From a checkpoint of a small transformer trained on Wikipedia: 10 layers.
Each number is 128 + 24 x the weight over its row's rms, rounded and kept within 0 to 255. Layers, rows and columns count from 0. Numbers have three digits each. The size before them is the row's rms in percent of the matrix's.

# layer 7 MLP up, 320x128, rms 0.0954, rows 240-290, columns 0-127
103:137167130136169157100089170108142104118178126109116085164164096093156111076095113106137091137146158130139136156160131144101115143123100112144146132140146131088117084095100115148126157138180128094088139096117112142141148159138163103079081114134147126145125156125132120122110161109118102140116130099141136163179155166130107141134100120153132087144117127098119114115138120138145125103137
097:129157116135151155144193155128171086143115144132068120093128120132138133125148128081134134109141096119106090109108159118155105142147109133127112132132099115109143117119093104129117158096168131122112145079108166120106107167117104115111118141116107132179145163150142117102166188085132076088164128112174114127126127136146089106092131113149129120138109134127149131143139145120149113131177
099:090099116111117092128150106158123105112167147116181134119121139137127101132130133099113107171099152106113121077135137084131097082124154115151129114140150172176143106133107136156138118128145119164138144147099156130196133143082164126132087106116156128127103151122120159137137136137133138103116135109145112145180142163144148145117134144095127142098044141140122151106156090129115142131122
101:124160122098154097115150123115136132048140158161139125105084130148116108130147141134055118132143106158140138113111131120115128139123095142079139129132144118102142124198153153097126161182169143156152119089139150136107100104119140092165164152105118162150122141142117124141103100141157117102108119104137121105153123128122121139156112142094161094143143155110128160133150087135157113098126
098:105149101115163087144122101104144127129113089124116133089137116116102185142142173106123087155143161135178143160155110095113157076083108150154129144143126108114094108108137156112163154125110125164086153105158147152124148145112143100105107108097169126131102113145135142136142114141147109113166146121109166175172103139150129110144116145135086110143130141150126125145145143152109083094124
091:102099099131099126144138154154136134151135154192151107121098102103142113121112158205112150158124110167110118132144122135107069127141137089132139097123118105134125135124188125158134127147174148120127150167120129138114128104109129121073124089146156154133144126114160168135118152110162138140076092154155101112148078093136137136141099110144131132133118137127130096118116151076153117143120
101:149139135124108091121133121105134126202137133145124164125110154149163138159119133094129114143112098116138122097117125123114100133108100100136138123091100102105089127136118144112133161120054077152127091119092080120198165137061130126102143116143119162159121100159119128130095157136125132153122109129124116125129122131137154115104152162132153156180146144148138124131180142112132138119155
099:147124087118144159189100075125142129168102139095119107126125082132155173133117172120128148144082117163157119119126110168120155105150103128127119094106143141127093140125102113087108157121147129140117145128117137167109112100100176124119146139121084131132136169098112155131155125151127144111144106127133114153140097162143081123164085132105141108116116127173108134181168115122129090132151
100:129162097112096117131137098123168147093122100174117110090148115088152096144106117156133139121148100095128129087123147114139066128185105107114115156127120087158182106159145155166167136199145116178119123140125088143152148149150132102137141121117105136137149118131175143120153114115114145118161119099125134142088121152172143140109173153118116135106143121125124128125132138115131136126093
100:084095111163105100118137112129145123080160155115137120152124090111133111125101118095069110150162161137133138164114158152138121142123099110116148117168102107138109059107149141098157135195091115149126159141121130127149080149109129150154129133144163149085103129098141135109158136131149102159118129144166150109140112125133102160156138125124101112102123088109130174103120101140128156142136
098:139138101111130115134131096134124128118151149153106133088135116065163117093131162184136148134115134140155113111126120105130144169136126152126141089143150116137095150161153139114133127104134137087136145167140106106100111110177121143088142135174144118127152125134154110183111063117135125187119150110118144120163147145108164097161117106114150114103110067123128107164100115144142110138088
101:125138110083130124125145116158119117101137152082133157130090116154128112110181115120129134100153137152136118149117144113161132127170156127108111144130130127128127098126141148091141130150081141124128133077168104095135105084137107146133104113168071110158135137125121102142093090107138122155089123107155133160103174176154161126179134150116153139109094123175160118149119115085134089125100
109:105141131110136154150139123122088111169131154139142142115121116130140113092123152180153128132088136125136129147158139141131123163140139135140113112116167117114068132114107129130081145152076118098161161109157181129088147152099111097114145128099157148120143120102095154097138145131078120143126078128150133127110118115111121137186113100103117117095144112172183139157121100145120186102126
102:085133104142146109104130116146165101155138126086106140110115138107139108145182111132080171093110138097113126147134070111130095095136140179076123099108113118161122165149117100150095175159104142143116181110161098160142140113148109113165102121125131150132151101132167118127144118114140104159102111128131179111112129137127143122103119176136102141143129108106138158135105115144135106163119
098:108134144122139137135136153104112141115089126125130111112136096143112155107142103176153111129153167132092144164140129137077140140134174081135132184124121158123116117068165129124128114143120100152155091143149197113128057127133144121161133145150130129151146137122140089144120090162129119118164156130113107151146123110129104143120104144091096092112153113127135120103111146138189145090118
106:172117113096096173147116100128154095130136125096104182100118128117102156185151139132156119145104129166119145111132136193099131128107085117134122145144152115163131148172122133142131111131093124157100104120142060080118135149154122111151112125152074096143116127144116140134114114129101170157142120132113113121101099129094159147159131140144123142164118154142101076123115104137144158141135
099:111148115190177109136138133080138107121127144116147160121092100149129097116089167146108155106133134103172134118120140073091128114103132108116116126106182125118141131155160160108106147158151128139107105126152123159116136141098142117104131147113122136113130091152171135120104125130107110126173134108126152136160148154136163164174085106144122115121090130135166114155064142140171100130120
103:146133112136098120154129143117167167151135155163136175102145169163099108108139124108089129117091119121099117115149110202134121102164139092119151169131109118103117117141169089177149114131135127121120114128069115131091088143107150135140139128118099125153151089124155181115134154147091164140116120113126112112102156125116121118099137129149147130127098148161111089091143088135158152122117
105:081151110162184092141115102101087082108152152153123155140150148133096080130120108106199140122131126124146138113179134122095128140104110107138116127132140161126137108119144100135103114123166149088135140105148102133124169108163125154104151132149084129146120124095148145133092149118128102146085141110127139086122110123124168131069151112165163159113123122135119149149111126167149134155119
095:141144100081069127121147083139103118113085145107145168099155132120141132107130154164122124102146133121168185111106156137116134137102166119087163158145101119129145138119095120133087135119127113124122116141120122139112124117165124165144156128130128113129094143126138103148121083148101089208150124140123096093142163116118177164178101160143122114158114090149135112120126133143132137108127
096:082118113146176096139136086155117105115116131105164129116140126074109120086114115137097105122099092143107138139137122146127126099174108158137179166120129114153101152152132137123098093161130081135114099129077136114091155157122109172158089115125116128134132129121130175132095123123172156163130128103138151119126144140121166170127110125093148097134132076140171140137136117153126166143129
100:093126134148112124137114120166135128147116133081129150092150144139105160182092125121173160139104104137115119112167117097103112112174138175154141161135146086170156131167124109132112104118154151062111142161141129112094128111150109136145126132145080110132159110126080134183139102143138151153097113121101127120121127158122152140125115154058107137123143135097099120160103132122123128136118
102:121120140135160117110109123159117116106125122086144119088083122117139139091105098135121154140157148164132118095107153125154118147117146112145131157135135121120088152130157176107108135143124141109151133170130076126139127114147132085148110135165096156139083107145105101102120153119123149138149104142184111142156113139134164142119101110124133182143090114188176101129118134125168124071079
102:155102129106114088138146119172097112132145177120133142151087173125143143146160150156094147149123136144067127132169098133138098121138139111110134130148096098102132091165121135155135117146091094116174127132138122136120140151085108161111161099088140118142129109121124087141106096158143118116093106116144121147139192117129156092127145143147133137158148135184128130126090119079116136131088
098:153118117141141132133098108158135138114157151112153128142141130125146139125162154151122136138091131125102116161165154129131155116120157140127118120113127125120143112099111127147122162139109119117160142130129082048124119111118160084118142074144172087134107100116132085119170121080107082120105167076114161160099096132099162128141163087174108134141107144115138117145090164114120136130164
105:131099143104115105145138106145156116159163132123151095169121081119122171120178133118145120156109163163127082144140093133123156121119117096113170103125128132106102161121136151111137114138048120131136136183123091123091128124103141122117144101162115146125116078116100117131117109130070127136125105162154139152151100119127126142123161134147162163133147153132153136070106108129134130078143
104:098114096145124115129122133103101137114127110109124161147123170109107112116098102123137148129160153141120123103139093138132127074148154118137130091155107090185130088099170162140107097154168095124152130177095089095115150126130145118169121119139098127142103160118159112101115113182152143140122152114140127134101134136133142176091097136138093108136080116148141176117114127125139158168095
102:126124128125127167141126145117114147111100115120117111124168123152149115102147169140142133139131129164119130102125147140128168135099148094112141144148123141088138118125161149134119118148100142164126161128135090133142111136130124082188142150142173154160141103080149152141160108146093125123155134105127149032095122147071152136083076111148126126160123102139123082126097124152147117146112
097:110143132124144095158116117101106119129136145129120135133160104097169067075098134114155136099132142133114133092068145167103116146112124131152122137117186153106127123110150132163122132135147148131123150148167135115106141118113121115155122145126101108109155106109094110134113115164134163117184140129131194129113155173140119128139135148143089083083192131133097120099125144132115166121100
104:106139135176132136076117099124125159114130123117145102166118103081144123119137119145124093132121146145106199143111138182099142109156107122113129096109125180148121129109108163097118130184145116194092136128141158103146093107145143102098166111112115122113153138129127129162108128154142122145128115129066129117126101118097156157176145091157100105099145115134113148115128147132101137119116
104:123087120096182144115154141143152127105062133117097117129149119153152184109163128151139141097144132081112142108128139104109118109143177167163099111131100133114113123152147112147127123135085140187101119116151137144129111161129098196087114120111133129160098110130178135121142104105125130109109146124120117141137091133143141190119108104142102123158134109112106110149131162101132119147102
099:146137079139167132116126120124145135160136084143125171081100155176146154164105139117123102146090106104143120186134141108159104160117084131110091114091182142145158136133156103135185108123118142148119134109148096103157125144138130118086100151147120136154148102103101130126124087157120095125093124106099110120116152130129105078101102150139134130166139165123136116140120139155117113112097
097:140184120154096083112100115155140099147114176142138123122107131132113144162139139153123133112115117129101139133154138138083126105081163096123135158184110139176123114117138097159085113162132133128131128100131107100145156087132191134148149118111105146144143116074099139109132069139152090160154110134119129090162108129096127144155120166135091139114148130146104169114127118119146120132113
101:152085147139130123151104157147100142122168137131120129075113066147087130141114116093092139117173091119166183124110137101110125121155132120145153147145104167166143080141171139121140137133118132120137143118098140127078123154143154165105148141107105111136124105140112131131173139173114085140145136135090113098110114165138102118115073140150127179113138135117121131112130157108102140122166
100:091102142130109141122140146162113156114085166129103120122157119101152165149165093136131149124105138150127125163149123145128113074129113113088132109135130120107140098171117145105131147132146106140115088093150180122097094111164144118150132180088163174129160125085126153152135165118126095126110141087098123131104099072124120163122071134139135136123105096107118160112141109146115136129113
104:108161137125130122090115162120124146090093111122094120114099139093130097140114130111145111104142139117093126151105122121115160144165131150166130092121146131139117121167087123120111128171167120153150141102079141158171112167099161156074084108177158131121113133115107115122143101124166138151145165124158108132121141167115115178158088094135128153101099140090125104164130122165139135129121
097:145098114184160137134193122147140093141147145134094138121136161114097143106083136148126092110150132140159140109113118177150108125133109138104131193136109123093109149159151099126118106124100149098135158085102104111119126120121114098154166111118130072125085116151180134164125121137082128155122123144113124120126165165112137145124148130128101134113128151173119140111103129129160147077141
093:164086149118125126110125129103125119141126155126152144132139124102147118122151118109164163165097135116119137106136142103115113127127138111136133107134153086118133099103115132123169124127121088156088133108172181139129108163104133132116143199148106154141120134141104122123117161190123091133127108105139168175115131095096137137064124116156116149127127107088120130103125196131061141107123
101:115161129121123123161106122125149140130139116154078132087144100088122111107115095157142132103129187099082135147120122147131081113184167135152112109098097170128111117131130136124115120117097172121076117143138162154147155145110125089100130134105154130124149116102128125140141127171121116134100141139108146103126083109131112149088084152144158082105148183133108104175143151155137124136134
095:087131152116128135148159168147135127106123133134164109126135117156121155118134185128117160164121125152135138115096086152191141140128104175079110116104140150105122136133131116119137132150148116183123136075142140134090134115103118111129155135125099123092151064121138133079147123113097108097147151106097175144094125111134124192109150093117128145139136094172159143139101124136127124119127
098:149122130153112093110137108124158143126115072142103115136127147120132159151155125068106091095155156122179136130165125114095143156126132133140108111103166108157179112136121123122154111122130107105184112117142104187124143146092129155130126125131131072139147121149100109095134098140110120167104181130097178120121159146131157143089160127132124137146163105116151149092121135119097122104151
102:153155107136116126107137155131129098135163118114099149082103130129133132102127140152095125150161152122100117114179139115118122120091142084139159120106083141167141081120110140135133113131107141114121141179121098131093156057145121115134120107109161128128112105158132154115119156156107147175122130127176141122114178141209103096112148120151142128133157167146120137103115107096141154109112
098:142132116111118137117098094076101121115144097147154100138126128172125143137100154176121116149125128125110102167132111131134106105114119088116095146083121120135137125124123113115111163120138082108121117096158150089103135151142136141172152123100112152137177165206147120108124114161155124108135126136143141147153140149122131147148175169100160090159155085124121130087084105108093131138110
103:158168126121124156160136130123102091088104097147121148117161120139130094131111123120150124078173156115093149134160109169125128140143163127146120144165085122173153119129101181094083161144104109099139121108152110136136114128136126062126124128121137110109130159155119143115115127099146137165106113145070110106186115121150173094110097146119154124124139095113148095145101124124146123138148
101:130118099086128158152121127121123145104115105157115111149104109166175083095120150141126123120153117127097116171114162145128152116146102108131138121109107155176097152120147118108131122117127152137122115119126124183093173109125138158150098093147122133127108130079126172136161186125105099133088115180119129148090123099158107102148156079129129096134159145183113167104132114118128136115135
105:122145123133161143114090112057127098101149157140125170112139118113117077142151117096130136151132168080094129118132125115156100126139133117161159119161123056093098104157154097154158181128105173138151087099121145135122132141135138134142120110174124151139157130126138132133154124137126149103078092120137124104135137119080118154103119131094156145142127120132134137146162158090152142104138
099:143152083125152078117143154141161104134156097126121135133140128117137130137088135097130160095139101151120138105078129120140148165152078098090183120118097142125121145159156133144132080164143153099151134109158106116156163124095105121175123110152108108121088144130138151113098154149131106122137115136111119114126118113099154119150168135141108147165097063141159116136174109147142136149160
102:135138134180123167088113117131111162124134145114094117140103142143129191168130148127126074145171173104120110165114106104146113113141130138139101118145137148137159077109127140117123103157144102119103095113146128150148139149154159128099127117139164090118123113143132082110097153084138106119103141145118110126119158135061102126094135180129105152131118122144114159128119143056125108128139
103:112135124135166152099133133104118136137123137122115131130175123126080123083100133124155125079091086164167160133125137138141148141102096140145176140178150088137109123158134120130121141123108087157150123123074125153126075190139118103109125140130124102124109154117065129147125123135095128140152117150114107129134118147122088106170151121157105142127154098086150129099137157102176135144136
106:172118097116101165101144134115138158136129148137055110132137138131152121091129092134136113111142108116132187128118075151128154115108123135150128104117164144126095115139115154100133102118126122158127165154094167157140129129141126111142154126125099088126120152148131088132141130170151092147134109129112089101082167139164142122153136095164094180092134113122146182133152154097119116123107
096:154107151090172139168148145131130133126094096133110119132119121128119120124092157158114088141132112158144104128100138149114136128134126094139132126114118126099137124120095117126186147104146095122090069171125156080152161168129158137122091127102174185114127152121104176134130121157113129094148147144150140135116117127103107075150117124136103118118081146125126100123167158131131120067105